Weights of a small GPT-style language model, trained from scratch on English Wikipedia: MLP 1792 GELU.
Each number is 500 + 50 x the weight over its row's rms, rounded and kept within 0 to 999. Layers, rows and columns count from 0. Numbers have three digits each. The size before them is the row's rms in percent of the matrix's.

# layer 5 attention value, 448x448, rms 0.0222, rows 183-307, columns 112-223
104:479526509501520517430476502474598485505507579562467498537549516558516549588545449486497476511591450517433438570498600562532453485426436568466497610522484452551600461509465438554529471515496471501500500513465460473556509545451440509516470500554488582422367487516541490513522486528511516398518469595509564585460490496486512524463468489507
112:508490492497492485448421531570484484411449378576486525508363524469473563561482475478476486531463517545518531414547475472531591477582443475486544428477478510494466514564501468556396549505519491493492520414522526500493447555488487537475566539556452454540448565474488512528417405506495416525550455503450535436411500592436467517522515582448
119:498451517501482621562454534513516415469527460544428526568568466459474481410502506487494511476459567580487400537509454455534482618586502494513409448541565489509580477510514536501585532511535546475473430478421503456513429426501477477496557510486515568513444583531538535477529494589515555449548521567523449441517466433583583475476539413554
121:571541508475527577466489483430500494537525523552512388504571474515565446543502539438515401517419487531511632537476521530497463403496473526451614481444506487596511338471535535423559489474460469504577542508517463404450563485498455419553509568457526510430496502467511450464521535477520505508562539473422508522563509521437462467512487559589
106:521434441488479488460485473548514494394485453438483450592593541486510488454494454468464569504500499564465505480436452423512468538514527482557591561492490470487432617525542612480535471561521513527507418588467558475468562354606549473469512485397523549605534550522461457458481489504509493496560547398517440460509511465560585450459515507566
118:564471572495531535449477478477543577472528508493399449498501420533508499450530489496520457551449511603448479497479430430529550542541513455528495442412513495412484533529508541516572529557525445477528465492572483426521496517557505635515566508628406539538533585483514500561484470552543548458477509479494567448528466449501463465525503531557
110:443512502507597482490485486496488566488454446523477490468456467435420436571420498568491462520494522442530506442456526469441587516500484470520423538515586543462456632517553558536454495473439460513512546449561458531594512523444423512533520482513456489484492515477459542405635574469535494558442486625534562566533465534482529490575549532427
116:497594541446518465482534550543512516482509539473460466516586524564525533577461516506512522426514498532478522576482504526494522482496526565538504535592389537449524390516468503473517413495506483638420426415532468457565627456515420498511510556448521483468524426467449483521433540487470468377385639416496476466542494468453472505445466533438
118:521505501447535425489494472483529470474575593479484422526511501393427478539478547532474555484470430503541389466486516501502445461494507477452482479486501452567451576543467489473508539474498450467480489535382555513554434496477508457519484511507542468489570587531598513455584531437506600494420521399565521578547453509492468523487439452525
100:498629589461541585448486494541481555521510541502572505485431578441487495554561462485510522631491518561541579534547548498439516461366567502471497550466532424371487483503493572512512511481528399484531449430489534496534529481491440484501479457455626451530473418438524474411487524428507550560479517567511479475462440562593509546494434484476
097:534453565384523519449402520450490622454519587522528582500553527487530539517566439471447499481633442578607488432516535470590517585459476485478516378509557444536473515462503448453516535543482484508404490544556538564474527518571536460505545457530661469483480473429515477406643495524501574514454427498471482535459482565565512468477462490545
106:479569486503489498515496483539547406538506517478459527542571544605385500409527506525505559506497393541450543498497491533427457540551433544445506496497520469588537528536574519565617411425550392492512442518510402568391469498562479474502540526406553535435508585538506523539489486524493444414589465552583406515437587481440572459548484514538
102:451577415459493372502557495429390407513472419520559468427528534442525511528489499461445514517534482483580570599497475515420485569504513541571555624475450445535525519449584499493486550516598516528488558502514477483540587447465475440546457503328360485512408571474526407541443457471526515505449494577401537559429568531387507479503600458577
110:440560475511455396461556418510500550489459607425473550536625503527480509468499587594472480490477498487477637475462540437533506499450454558527561479588499401545527459497532407480499552466414489498634590530522476448428632526533523507546498519497438455490585526517549555603461432453488461416503470431516467485483612539428527519517567521431
110:499545443465560476449542417555474483562444491567550457445507536503452530532551542458456504496537479526483497536500508494570450526522512407465454514559544446660538470501436527519542445536535515510371582452530485617500371562484479424495462479406449496540425445488437496467573447439437502493487514472476408503483480490490492538411521448491
104:468480546463475494397455534507467580572480548358468569520592450438550473567602468543518468448487488574510535488457429530547518421451543510469431535461441463531597619544479372497441428481500524495590502523543542421415545566581475521503520510436455599549468459599544492588553582469513454489464527565479472401422500438520479469529613477464
095:504594398602456480476478449461498535458505495454655566494479459467447515503484497539541552584473490541430503465510443537410552468498432567525424510520609541425410470480623563534461398489490509431524586454466476568470533468396451446506471475454484530548434545466530560537364456461503565568540486528523666553520532461470454567497497494491
102:538455372500429508449486495541443469614522564467505518611524541503562510444585568516513504481476526518441369510509417501567495546497487511538497546424511519481462470496449494500501464483463555598555446538475472458462470499615548562472470494525410633535498538518510533520441537527453601592482473470485521439596490457528450543470497470498
099:505551542496510459513472536489468528525521590459483483474475403430641437530483525500532504559414496395477481524490447489545501360443489541573439430507446418409473526484588434483553472510510476523543545547495546484461513465481513562481396461551571470466534510536516522386450536492499476537489545519475535403521495451572446556485562540580
101:564552432458486459514462498561453517550494559462433560521530534472463515574515533486460571481459440478494509542540474519552465468560481490623465389457435460449531614463516414551532470509520451555420622521522475419498590526502580482490464557454491537482536467524500411471465489563477503535526514504465373480476539507421531436403529513613
104:401603475450508532410476537465502484462487445535506521484440491526456471551512407492450386454459429427542535495454507538515450498492525378500589584515462483534482549543545594609510462452452453490586438546507420493503530411500566526481550581436440540516566575458427440568439524503517448441556527576604386559502469454519568429471458528432
100:435467394577549457542461521471413476518516446495481522498540462515471428488499527490531457431585336428475470520452460532559482496546601483461565533560578370359467448514558492404644572490507576393535534593457528403450457471486489527498486460488401493484492481496458544469489485585535468473483506603385459568408523639519482507558584456407
104:524527436364506489478485449470489581533524510579441408507519496472534520508494502541505445522430543511526526460491529490563496589462497496462449478520520515506543574533481488474486518482471517623428553508491476584467416384466489489511474528482584533487508462517470484439434487467518593471511487467487379448532421530593517537485487542421
099:400513574525586541552446473537580425537493463468591560505512654516563561451490518476453502515486444442568494416496498431479523474520519440447435481459496502470482493596545563549584506406493459384448421541426481479554562526478552479505596450516421492410508520451478516452538490532422478467500492634455415442509481545526526493493579501365
104:523490537463571519532486414463540556492562499509567504469526555509502562512498482531482556437468493419464505472548506452596430561479518520461438466427512480451553549483544473501443499613393589493550486425503451576438406429518513515448548464555529513427509615434490462494489497454435549562535438445549515612562432463533546483442512520459
106:542566593605569528527457465492526570552537552469538491565508537447495503485532479461448467523533480513489483436543480497429469449517543510405540608498487491512477549533431469448494448373513494452571439570466457425539506536534541485488567487540436508490510563518489486485532685495538538617413515449537622594473540448415545521508425480452
114:393537480530449503497523531523460572475537526490534508448520593483549500517553513521493415564496435545564599546532518518505475418468519501523501504413436492471436456481460535508445440477492497389558619586500518427568596447497429484496473418409536524551596457486512542423534437493522474490480538545492468427515551513421473516480500457487
099:564482494434490509478479446578394441427517578536525429457488519562442512541464571552452536500484561472535509593583532563536379541503412501482404549443480558678432544475443403552474412524510556594453433558587544345402514453468516471500470523422521485525608382528489512436421497535510515471568480465445487512563470422608546513455442487557
107:572572542424488493534489437470506453422534451515660457530455555505578446554441592547494467441544442415518402502526499454493539525566550375511522521586447530542537555461521534559497503571443511581499482537498556532442498493474581467514465542411517426494478526558454423500440517509481533439465509525525476528534460493584553443476548433422
100:540483488470553518463438455522454595425620523456581458488525536524545445576513578430489487457513512482464574509515550492461565437491498498458582519524487530448494545419420426376484587516463452550471653531541558466512520416512469546548391461518560451588497497470444456577520405410504484533455535486543582499438497436452515521510554493415
103:391473390444546482423503523538437405503568443510485494456483520490478470479477579556478565471494500466553463396512508477562501543613436500470551412497556451454454446474487479448369507569516498512551511423511466550573441489525534438484537485658386550556607462545445515453561481494527493469542470504481520484497366555569435466521424478517
090:486481541475560471466485423574522524547557498497528608530448508544566537410632482458505517527450488474479490476504509524521547568558459514482531383439460560502556566453486495469541540543493509527399561508508502509475524560540541500592535523548421586514459562480523473496411469450472478530439457479498478462476513525468525425488532511549
106:516546417443448557570490592509452449497513477602522519470350478514514573611463486417465471555525432576498387486471468524547519530485546539513387592555466541539461504508484543498556515507524456428425408493577549501446435478474539553413408475434423436492496492470521484521461552513543497525532551463478495443479478486573476466481468458493
092:509431518474461527475506467593610479487432498389543548488473546508527475502380383470499414436547558563491604541512612551453472564525513500577550592513538526560514630581514544608464418493495480543595515505506566575590553458469496577455483571557465518535495536476455511564426420483470540504502521557543483508492504545489512582500604504547
093:414517520441390511531475490459571524555455474435486615445544454486518459504623442491447526553432505518459433466449470463535557561565546510373487482485399419502523519573371548495499580503538399449492479511419435481487495509538477492495570486472520502502458511478590423507614487522517445517487484537457446522425532465509508491497508621570
099:543470444487403540566448482423565588587467555478445518472553371508473560416529419530529502536590511612507537527503475546561454506473505558539512425504413394491555485540572556428444479485558387449447528483520461396491589496451434414496432499522520452456410443494589462465530535487513510504459507489539562534406565468368504517534541522554
100:442536464380496472571518470570452430496475509413564569481581487481472452530529547610462507515490460471538516418488482495516472538451425512478523435509577385667481508572507559480594477557492530466476405483463459517509519528504503316431463510521472578492539511510600523513541552583482480527498462550578443518460558539508495406472543537625
094:478362562546530551467411436510521486498478536474505470496492569453492474421594540416557515378535483478610471495565508476534557479465587524486529414475499468475523529510404507468488531524555498498560465506528558416596464530520532466479632486560523526441459514429557555476602582513593525577488429419419509480482475575530505574545435458568
108:499466541462490468496478545478425439492531510569456525497450484454492524573650559526498553485532433448504503462493456481504547439469487494480465464429399498517461510474534406450535522558496467501440420502520467605457466499482445540522467474563560454418509504494616482486499565508513488547479470550509445413469481555526518448495485501554
106:604550424486532545471443479515447561493549534462459512568554556432521439533453579464506426470460595481498453463549466514480464579553433418554526509513539641617439491480452441516455447439435477532453513476488562559476509512478514459484388572443460507541563597542461526598409445552518512487459508472411539550558490425485481539444438535472
107:610401522462507463408529475519375464392477441502497423531439521382495539550364531419463459513500510498504570526505454525539566617492547424496513605505453584529461602487382472497523441523468504589538521563529476396528476426434460514494467523513427513494574488507514542590503515445507509515423521450459575494510522528567537565479469536495
098:552564539516512472550494450461458547540585472571554503518469593483501506613557409544554498456562437463539562487502592423521461527425503481561530480503394497512516577507477535571484540449464414492608445527572515489558478512533509532580490441523481447480493503486530375511561480515521475461550574555473439550502644525436524515454572507488
100:479487599483469441489537460498527417538504443519390431443547476487511533465505556578522500527419465399482596421522488443425498456400501563507584506548619484467530495498518370452555511474443432448493595438498462505545452433519420456559514499466526464493475490434467574454484520471533507541428519435445455420507429602414485572531451544476
097:622521464574546493461427409531600538474528547473536394569473515519433478504531449513535503490452537482499514535457488569558431387550437463566451584503490561531406436524397534636527539430407467470467521504533590548530445509520540512511438449459473553536532536500475431471425384463473469483504537480480480602415493461395454569516474449431
105:604456548423489484492554447472421519500397495463491444454415500543519537519458542484473489448547451500484467575497410466497583580429546510452448541522418517510558601440486549559569496534519499576527535625536512491521389461538611483532482534496552486501497423546519522397497431553454548484483546593424497493414424565566509502546460400520
100:413583402465461517518518471531540522428499512547575433429556490604520476459424465570486420516460564604544514434518478457471430495573480413552532451528426473471475525573429568534435554471516478470550500496474518438461538479483536478453466458417503490569532552560482470567434480480504576467546471477571499544420534441460465508393479520411
105:540467549406401479469430498500485554559500540370561435468608454533506524403488604486487503495419622553475569557496506491448453455479450503423558506421407480381531554464389590425565543448416417536447535517477557555501501530419451489451467449566675478517522566455519543494513464471488516546480542529540483534518461427544560486563481452485
104:585468501496451541547498559450510452497522484542485535482613541457499481412616503489501572511551543513567495557514410477597527559442411433434491559535539551538432520501573513510432489497484468418479493514492509545509474418506418509482416455445502582563456456408485571448590571532530524454539545535473574521429493506530474530443443527554
097:508507606552389451458458419488572507558494536524439534524613453524451519455581492519466561496530511424458514425578445545463490481526560543463574499540482358498469512517429366506488451495454524511561505458511527441450471533506573519544586493519471453491531601500519450467530476456458514490477429478537471625416581499427493508474500500465
099:673493516546612550515484423446518579485485516432544486473380468449515455587473548419545448496476521451456469538458499542592539436503552609465473471545368621415488447489504514561523636471467442522446495515528462470463450480444553600475434487601605558385540551511467500435361526518486476502489518534446555466454381494487414486491418539404
102:505510517485470502527518473491512461524520483519423523519551518599461538443606476566431479541428538516452417575522452502487477459505509557523534528498487493499590585461447583489441472518608456504421533486450459488427554394532512537548478481389483545457493510547488514641596512501506498399587549524531464497533495402444520519454604506531
105:603502519516556504506500485469492603489452507499612496504520582512620525533507561438513501435442453521542557553546488496455499427483502584564478511435443480536473607454391565503451439542428433543404554693549571453498470527497605497498457493581541540508434484495604455456419482511469520556393556528479561475508567535434414463442547471552
094:525505515450480516507531491477599524721422490493577512531545426491552475552525480478559512449509505504573457538496570431537509503507546478524509353498469498518489461474409506538421462489448499485346561561531532519569423512525563528486554469582406489535452407450431454559497490555462583493489568495507514568509565449543497413447552495501
101:543508568503476533498435446520415372568517469509557452498520597532591438616527528467465501465532467389587511496559458562582410507545516486543551446502453439597525595434400518552612511513485511530557558521511460505492484494508458517550494517415469410588478625448534502473504342609528511539479540464404427563485480484439527479417485519563
105:442508461550451492482484431536537541447451477426480607548429588554451520507614535419473494541525490594509526382536432437549562564496541499463528580562449546476434482467550471477419372515534490464452546558542522527482474547543566480540543465512364538446493476442433483471554448476545480571580504507499550506453520544392511529429595560498
098:424486510451435454459527491472469369468433480471461484397530401566491573433583511504544468545505433481512569558499463531597535480493472532558396474564511482539466489481621460548464463532542498544464468407461473399440548552544568478488521510457363446557456405549539488465552496566495415465620483505473494496594403554526516550474448522469
102:417575531483350445570530537511489496579533434514374602442603518477464521452569479507538533538540430495481423446566518477588511535574544479518483577523399432562531391534495488552426437502591505573495572568537535407589495481564424493499548539486475588546467488558523453482586507613535477453600559583547531476481553520512588545384475524538
087:536519469487450562532490474496522467552515476567501453464521528417478485511408421492532481415503495588434573599497445508422454557436429470540581580499436542478433592460582494407510467440461499453474516541401444517498545487505486553541458588377472479434547551568437531577366530493540503501517521447577498428513461400492480529497496562501
109:544585502396621541504540513511599473466441489556393602486370443491360543495439480544462517641504448497445443402481506441496470462496519438520522532482535520608411509537667482511558448454431450483562591503528494542471419539518454520509490519567431466397408477487513443360511466491483496415534543478517519552549478590469499521429528509577
100:518459505517533553422500578539420428529514395501444474487453467445455470402573468473519583387621464505540524472499516465484545485499561443408545541454517571459451477523541485440562542514528601459571431451528419451451470452498477509485539483464518510548507521527465547512535487545499455511472417451460532516502537461446497506509275518465
100:563474529581530474509536404561570484497525539510547474480568600562704485588559555472489504448524551468499420496463496369494451445442466435487556504483491503522563550527357497477485518505459600490606509538527487505489538517601535573532661482463478563523618554536425470547539412498512491439513483351514434485498499421567519455525485501401
099:477483531528486429495553519560606545451513451501437492487510537558450467486513474492474536629554534401524455505500504458584510532474522440520487520508528469564469469583630552592453407505502516489640451481554539420440460481560525505463592488588510498543544419478508524502681486444560471447499501547495433469448535494506442533417499438465
106:451584458519579514508505526475552575554513541523583495508521465467464566558523493507438447502482530414526525477498472539515503477493577467570561441491475514404490558492460472521607580511514416527520478585452463395490498431529538576477498476446469532413516519563467460559428498501479514474451472561496534457454531442488503510497542417417
101:521452499500517576538496515439385588431513411536510547453462473498541510576534541463544538548606460490517557489506527485412532482471416503431444629509472541469446451517596497525479467553514509398526519481584490486553507514454526496490443549553428444542447533534535478441536612446490449597508534583508489456548563559459596522531518509533
098:469492530542553446511505522522525521566491509479473620499507603481503518559492551512507495615571501387449388462520523543483466537570584496492497430482507456606469435542638536515518397556551507547576517429512491472504446491597489425457645519536367531479451476492490479526549420494480472491621504526544472459502508511452406440590501559577
094:407512463474520570496524435475492520440515427521499540509454550508450524446522513576509455585515519572494496441490482443509542478587439476465559561514599472491464453456601512461486502410429544511632452443516547536486509466425495507462473469465460610555495485535527433515526512462564568519539504553497490486529474515518566528464490520435
098:495542559432424474535500486571577414435437397509445429436342506529468509524477512525516480495502477510484556548415503432490526466528488525476488457489608573467535579501604513522415443475495536447467541485479488540546486519491482384507453537502576444421518462535531514373409470409457579435472586474508520552565389546454494524530489501417
107:583566437337469582576496467512508487522584508489601385497574438435485430535478533502483538399461526537536487542515455542472423388508536532476440416514560522587489510459486545503543516540474519468398537435476479450536440489547518386477460534441443508536500502512506548544401470548517591506472596488453524532451502432525418519444416487540
096:483518608385454364442558451462497518491513541550493531446485512536531543438416461558505547498493514418492526509493489447480412543441526445523538391460482352506567473512507501557509400494499517448506514471487475593514593555565501452528563468606505578471510490541571502453548425528483539503564436472465501524551603569549590503522488451541
106:449471515601585550528528475417523606666460570514426545485498510462568462513561452557490415474531582451490427391516542553454420422406464508585591468510451461445521483515607485489404471468516458465638517584517440444452511466579533617485510509626549508546576484489528460550522531502513457470481431527654546419466515466429494495589542511482
105:454541508429501469440530519597579545426516549521369579492552542515455513535488464545545505530512511517454488403477435501609505499608577528507504490526580477520515537533526501583461515477627587534488445594529498519455412387544518464576534556527433496529484480501453522507568524530468500453422508403508426426494490561533458488432519457561
105:457401575455488496490573571472454396492494474475462468487502444502543538475563528317461483501503504463438480670513436523587593485550545519428429480400504532537450494509508536470513476498497440537324524557472490586499511419461405558539534531501554475455414496485512534578522550446491550516445544504521554443490436523534501553474543471515
105:571482452569458495470511471415450526520534529496481502538517503489473530502505504493571499363495553456435523493499455444449527501432486462458627529556503463452546483527438491545492511398509582589636491469495451452428469449526465568493457485451414559509554534532453462601528461517454408535513462464470467487505504444423508501540568579432
088:452432393472515547401396450519450551609524494455545510469539467477481478457462571563487479474471493448428450579476474563483363546544468478566598464435520555523460520560480507502458569477499404417485556487635447524461471546526460502571523453497536649550458424549426494499484461509594476546419523528494537512505437491482451467574582503534
091:515491446472453515482480510514493458564483455506531569468397485450460536640425496452525505408567483394551462497471531524420510505444395436472514524447472549566421486478501478410544507506491453464485425542562436527474425447582471440583527459493511468549413511475536495509581506474514521492516649585482535454519522511468476479508493507495
084:456498449597451447540478436610565470444529507572479442430465499577601496490545531495444571457511545525516581465516492456496475428459471456451447444527521526496576564429462537528438461424443483590341478520541537415587508462492572543522444505523482458429502508465538486559463547434511512449390502418447447473585456515492470578514450476432
093:522480493486666553533556478514555477540390486557515491493505478540530494619401537483572467427571538501591591454537492553517555597501461525517496498487433464519396505541523480554601534516479421476560455483610553538490463544566556574522524511504567499553452422510579497375635436425509508445456554486488509441475497496539474412586503538509
087:539535495402474549490495584551456486545482460403533469501513466502463552516462520583575495474495515425546552466415476423510543651504490535561405556459487514512466421466402420560615556482619493486560561454528523556529533522472482531464529544483578560589483470504551520431493547522430460522464466655546570546490469475488510495459524488483
097:504575553541465558485551491413547445501543547463449514559539466424501514454453603542514512586435553450509493497530459552514375459472566486504494466507537447419499517571475496534502502495508439639554474429488528467465601511492449531476640490559462520522505435453427411473437509478462495448478495431468426485541507522555518498506430525557
091:510568521553548465522495512467542484483436499474492467475506476548650506554518454512511497438469497483485471426520467510474491457508506476457425545620494484547546564474515543610525502487497494486408597492545545513499524412526492394617528580596440421465470513493495523489433449456385479506467489495515506525491543492532493505557454443465
088:524505552518424524478411461471559497575496483514496478389560593438519502503546523563588491526441550476579485498530470485571417440545460471372455490528483475461517564539422489442410425530435452504403634566420478420424597492562485477514393531481558486580526482526532431430477496524521468533507598562468479536520415500562518565524531515547
093:509433511509422427502452470552381540311471643424532530553454498486590459434476481521483591552487561526430521560478462558584515439531479515510467517517468535584514473517516504530567520468552568509533536533505463493446535535518460501455486548455542513376535562494526457507500536470494505459533516392519528500576455490544475543486509438437
093:399448541415526437463566543551540476536610551503420545554447602445575471457553486521511466603502498505452554422477478439537472525532599542482505498442477538408583478548537487591576490524485520528536458497509501425557501491498502523495595503603453490475496597547534526487535556539461572518440470501411433534470589553448569540419479524516
089:530449463566589487479577434445553502508523481521469496491434484523413498428449551533488573458500484545517554391499503479492545546467457509564473568460524406498418552479477444389545497451500546456538529549454416584462461485491457425576564492518538578562512447527448540452538528450446546512499454496502552483426418568406454434473507640431
089:455530452461483504531490475451504508422498477485458508454643474495513517512503584590496452537460510419434472555489486492545476521495477504576465426451507456458513505570423538525514419477389496585536473468502516558517653487500527601474531419500514564525552522555536359523487612532527429529462506525571452536492522453473550460493431485591
090:493494436529465514555511525507553522505486436604618563513423639555427461515523419476468409484574468516499466435526480533372505483478470464580541468444371547477506490431610558470497480518457577421528428582545507455556493557593566508528531444517528536543527552461567462489464512580481501528499480563478540547453531474530525427505596492461
088:446565527545532428487488519442526476508521620524398529454474518458546518492589446552447594480520449531425526546486435457602466440600551439489525554436502519514474608495534520546529450537499452521560480526484486493475485475546487479441519544504493544394548526491482505558417485448419509541451484472509466408511588465581492449423526496488
095:468405498550518487471484433472459509470497655500491484461535502488505548495558547439527428647381492461418410602410470519525497477513527513502515547494510507436481518547498516473547432495508508594488501468493454432523484435466557509450513491522510560472493555544503530609495540479502493536520502469484485575488374486567534438439386491540
091:465451519421475375426529500446471460459597502473502396457499498531554479546449585409509510482533503501500487508520574505395514420512575609516413490591621454447539403496511508559570547562500476508426484378358508441478572443492457469548425481537474469495550572463549456462403490521496599407485517552534527531514543492405545490544436527444
089:617433365584575519450477527486471466499437380447461540465478508529421503463544467576486440502460509478534473484513574547566457465489487493448527548493566544537603495439494463466514483458530504606456448437553522593434445508497417457581518496510532575457472428546446487453540532434505423419507513569602507523515470489484540509523544506559
088:512462478541465413438506533521415559481541427518605495522469468505480475551415494391515472397584498423524544437376485557485478571511463499514527439527501559452459572441525465613533504563484468449457439487446540530504458515512431541486475497477446469569398460480560508510493427520496549497515542477518549563467503458406523502549453502553
094:581537529519460496516495459493483496452411420522576432480541526431552554566511477561513532454532461552540478428495469463466598482482408573535512445593424553537504477510543538486480490566474469398515471403451539572518539579494542525460479500536570533509493402563565561505441485491521482507411506580512569540478462433541553474611531475455
089:517467492554539480500472484515389556474397474507403455431555539526549501576537482422439536500589554476463556536598413501569461502463496553532568487403448377526493492533419521502569540530534435612428497473425548503514534566478377553363512484470512500453455653498442488433505452465523487530416545576550507529486523347453536516429546435566
088:468548400418469465521535458459400515529525495562408501534524489466508457503607435540473468544548515421508494572516513474569466534461464572558501484545369537478528592513487463480488420513595460549422396533624528549448581463534538505538486500515446520488563556485529477444465522425478499520626488556515496471566596397546516496435470520544
091:495456477465538439485539497540517469547523605531487546489524437479514502479531488428552518438502432524453470475450473516525526413459498581439500484604594511551551495494526520581556447511459498452396455514436540567429537489569519505520549517565431396462457456509480535457455465506474496442435504537566511496403580499448585447450505451424
090:489419506425497508478539476506474528621550445405524550488495556464433485554617625577513576487468520477491493455491507451458475524427485476541603511427452598486491364556450497364489515583499624396588532475457436488473497523533574521505421473572469517485503546526510424445523471549552493602452558652531610508461528508422496494608553560531
092:554477557484540538533519427535497651435514461497499502452456468462627455525504444509570499486512577509469557492513474471507368495540499425465492454482490530502501542529477585463571468461471430564465625498505596408480470508403520548488467461489592491459543518425495503327506417505523503519463592505487593499576539490560570533511436459559
092:464495583457473438517560487467575623543525448536503448503512471508464497428503520521454476573561587431552539541468558400524413540450531403552540532484544519541547522541385485450409479538427474589512510527532481527616519573539503553540524403427471436534484533363431400504407497444615538443621470442496529498509502641483519454491507453487
087:564575493467515468442549502484491505613446421444576570579494495504473511560493496520496516508543441514522473401461462500399415625552608406434523564485564433521417556486485520531567496483508443419546545447527383458457413574480484508533455497586486583508387504455475468489565486478516527496516493535528488547564569592428517495440600559593
087:615543467588407619582536498500459449363507575441569473520443449459555604518453550427511532427441479570519563569596434527509540442564438588476461500525475529480546515404460569471456535557602445416482476384466516504504552556499490463526443554527499528561531550467506592545475499492488516605488505560565530457500528435539474459521470562553
095:526522537448523509441569472465558524522589533418431461499566446494543512492546498460473470492510612475373558566539548553552421460474477505500495532516483377534459569495573457621453398440576418432483460501492503525607423413512482514443501415396494546458559408520462464455491455467490509521425515502520493535472575425487474526478590495483
096:478529448447465471502532511573508391524463476570381558456493539564417529507473470454527497453581483505530459462536438527477487531496527542539474554592578542518624481510456415518523537484564543456474458501578526453552515515533479491516521491536401436469428511581558597505551572491554477372457540474449510528520484504511481535510515518428
092:557473552531451467546496568562406485349477451552552484478403538503569583416513520422544379527585448546473462525512539458531525502587447461556462518500456522578520508489581492482478515580518533466430503500508443440395485527452462484496452542489475466521487497470476527443403433591590498472473483472415532452554569547554493504478466495502
093:546428503516425522437454498531404450473504533465470525481529460460454489557549544585512528483516526472450489483580512458512495465580462482472463540556469485546482461617424534523465375503534493379406453518428454540459394488510470438471478500521545556526406519485460517505563507496445440506639519576542486508491454482519533450523507526549
089:527488418409422534481445480547555470538571450501449527519345434515442467518495528461523571519453450578508532482559493505430559504516579434464610494448449502515485450546504479448439598505432452488419443456465421538530467476425438508570451489540524610511520512469504501480492540505448463468550600515445521580566416426459415550537656542485
087:471393501543435587452440524561572404591457473551423505468428557498487491503559449504505561488502424574511516370514462494413629440459472477481551612424454562488478479580513520566467490526506511416499519507490434514520560427623499565540461623499492551609434534531570563543587517422535485509528449480474536466546580444404497425536488500470
094:503500568563501509458577530530562428454540569482438485561566493505526427480454550495483560522415442484572521533515482491535440453507570495484437516583503461467479474526370527546466565513495467494523554471504509526511555484555435469486545461425519543422507495535539605537437498495419558479395426450440382488469472555562487528453517451469
094:435423504529424448490475515482491444488484514539396467435431552547516539589464499469535508493530526490544457483510504387498552504422493494461647526553516503532568545416527460461510502487502559545521425455506554566625531495444576565549456507449636551514525577421597466552550533418500443486573443470530575501570485542562535511449516425428
096:477544449555537533563518511456459477402478519476609446497473483538558508503485455434494461458490465548510498406482500507489509547537467498532446524577514534444532527441543480544494521555434550535402504479437586429517522510504569494511501529573504435477490504527610555495429495523552475393489449460454505553429542529487564551472395465505
090:649445652538540489465548446521556484540499537491452481455535517505565496507547514497409482543507570510557508533540493476474531517470421578480530478485481479521571651528559511496524526511492468481494529496517450560659500487519534537458521529575548532407568544448461483486492415440500565532382451361502425471476586488502510453545404541525
093:609538534516533532508518513512589533548516542504446519530471558476418540478519515462431530548451547467471457494492462449461514457489493484475473531480508425409512496440457588504494475525515574515540506558440425548639495569561520500536434464520497580457440416496509474588502529536416462509429422487538429571570523416501526544563529510556
090:499464502464448482539526508496549481631508504578410516446511551594413456453451505399486445498570489551521481452524465497452449475482466467557597525442579590509478488513512449467497485392459456565543481540652511496609430481506569570415529501471539512539577592486451452500491503470481509483545484470514495460482473450604488483468478593493
090:520469408550528554476406458568552521429485557476470457532552508502401474506475549535421448492486489464549404463509517495474492571503527577513542480550519613502507513472467532455477482470445626502480336487531500483555460511524444500483544382502503584610502544462545449568537576458495526489516559434507505462413374479446522456503448574532
086:602568458460435602499470504531546445547504504523501534537551446474507538618467579496492584423527511445459503509489465555532513456418480515529544510487516434531491492534546402527544561507480512404605562392612435530556404512568467518520518521527483541466490467489520440521601474497491464478452543491608482496424540534395483466581398593565
090:381469496519573428518443437554559546645525479480554512482485587596460510469605416488522541408581473586595431416579562464419559523431553487475464500453461542552458488493427425560509480430478519497608537556515460547516447504567578554509478454515518583544505541467539509483527514576553415495549554606532522524528508472488457510484487462492
091:499515413543467670534469483467544566494472496432507460563513489590511494486493502556478486502464417562480485535469412592528465482591474447493484541515453520550485572511445530403476423497562423547451536492559539516433459501471468521463441509529504535494458443577538476495457507495439496564553637541549523439446416410508483518573491583514
091:468460480523526515496443509560499550536528464515563519426504547580488480565510516526489432467537478513556543451500539563380456624451477400482564496399597535460485506472464493478455514518500510436522385566532464439557423432574489505492601487501499523595489526489524440521567519517515552454535519505431463467568470549454454521523532557433
090:456657414490447581453579453485456501361511444486463571459493548509558508570519465494425513480498587513496498549541511458518497477478485455520513463460482578534501530607449543539414509577496484493467438528551518493484580478519471462473502518471456561544529430449529429453431475437448459504500498601456608497504450580467504462485530429474
100:449604591496540446517482525524491556526502495507469487531536466530500511496511486525493490445462499537486467555531532419584481535531450460534483566498569518480530531502569475484461403507380517469567517542614506607538382534449564539451499485471550589501485624502529555487451493461412531502427415484555492453481643529531501488543561456467
092:488451441532474466581502491512519522488521543467579490450567541508387535413470426433539451567425547633451460458528499446494536511507525612554546463524544564563554562490494492433510485466545569525448503407420465528573480466466510543581520536500472511545546600481560507656469484490468490445581490508473548479446397407501523434529533508490
090:455408512524559431536527542548452395470533577443467485506493597590444453587553506463524466388508593490498456462487492457479596350447471536520473551538487527545514552489567521600490525459505522458400455567558520520495486448555594545492504489544547551457541485418449640511510534464589555499501361443561536554462568536487467456433553493442
088:530387431492429566454456444498523468486471480583442492494480494586397464482515474531528480452525509511486466527466495549499488530472475524513577454556466576620525496454476500409488461530481501460492561503548509539465488507540489459542564523456497527570414530477483506543578479547573473498482529534457560535463439519461486491454495503519
087:487490399553464573514517503564532482536451470486518516484519485530398497537470512495505435530519472409481485511506461414505522496417478533551589457429473531540441513532353483505463471554440467471510418537542537529410424444573411552512458509586396520471477588508545569520514516500534494434590539535581530502508389495522447478527543463434
085:547438492450479530627474545552564457529471397512426497580472533556394485420520543597456551477403426548563469441476460473525533532613524492567467449417498580462439438527421547445516479524410543507509507486442516433557530557523583467533516536387466633529464489515524440582585466505532448444519465491466539612466406530470598467553493441462
098:447500479475402567492506531488447586398421449454476488477481557558575542526505502481486450526463536361429576427507511492464597443463461420554535539494498514495511555533470492435446498418345526582435486566610504561461487507506625463492478517455548478551520493473573383484495526417563469527510571427531412505449495535610547517578458540485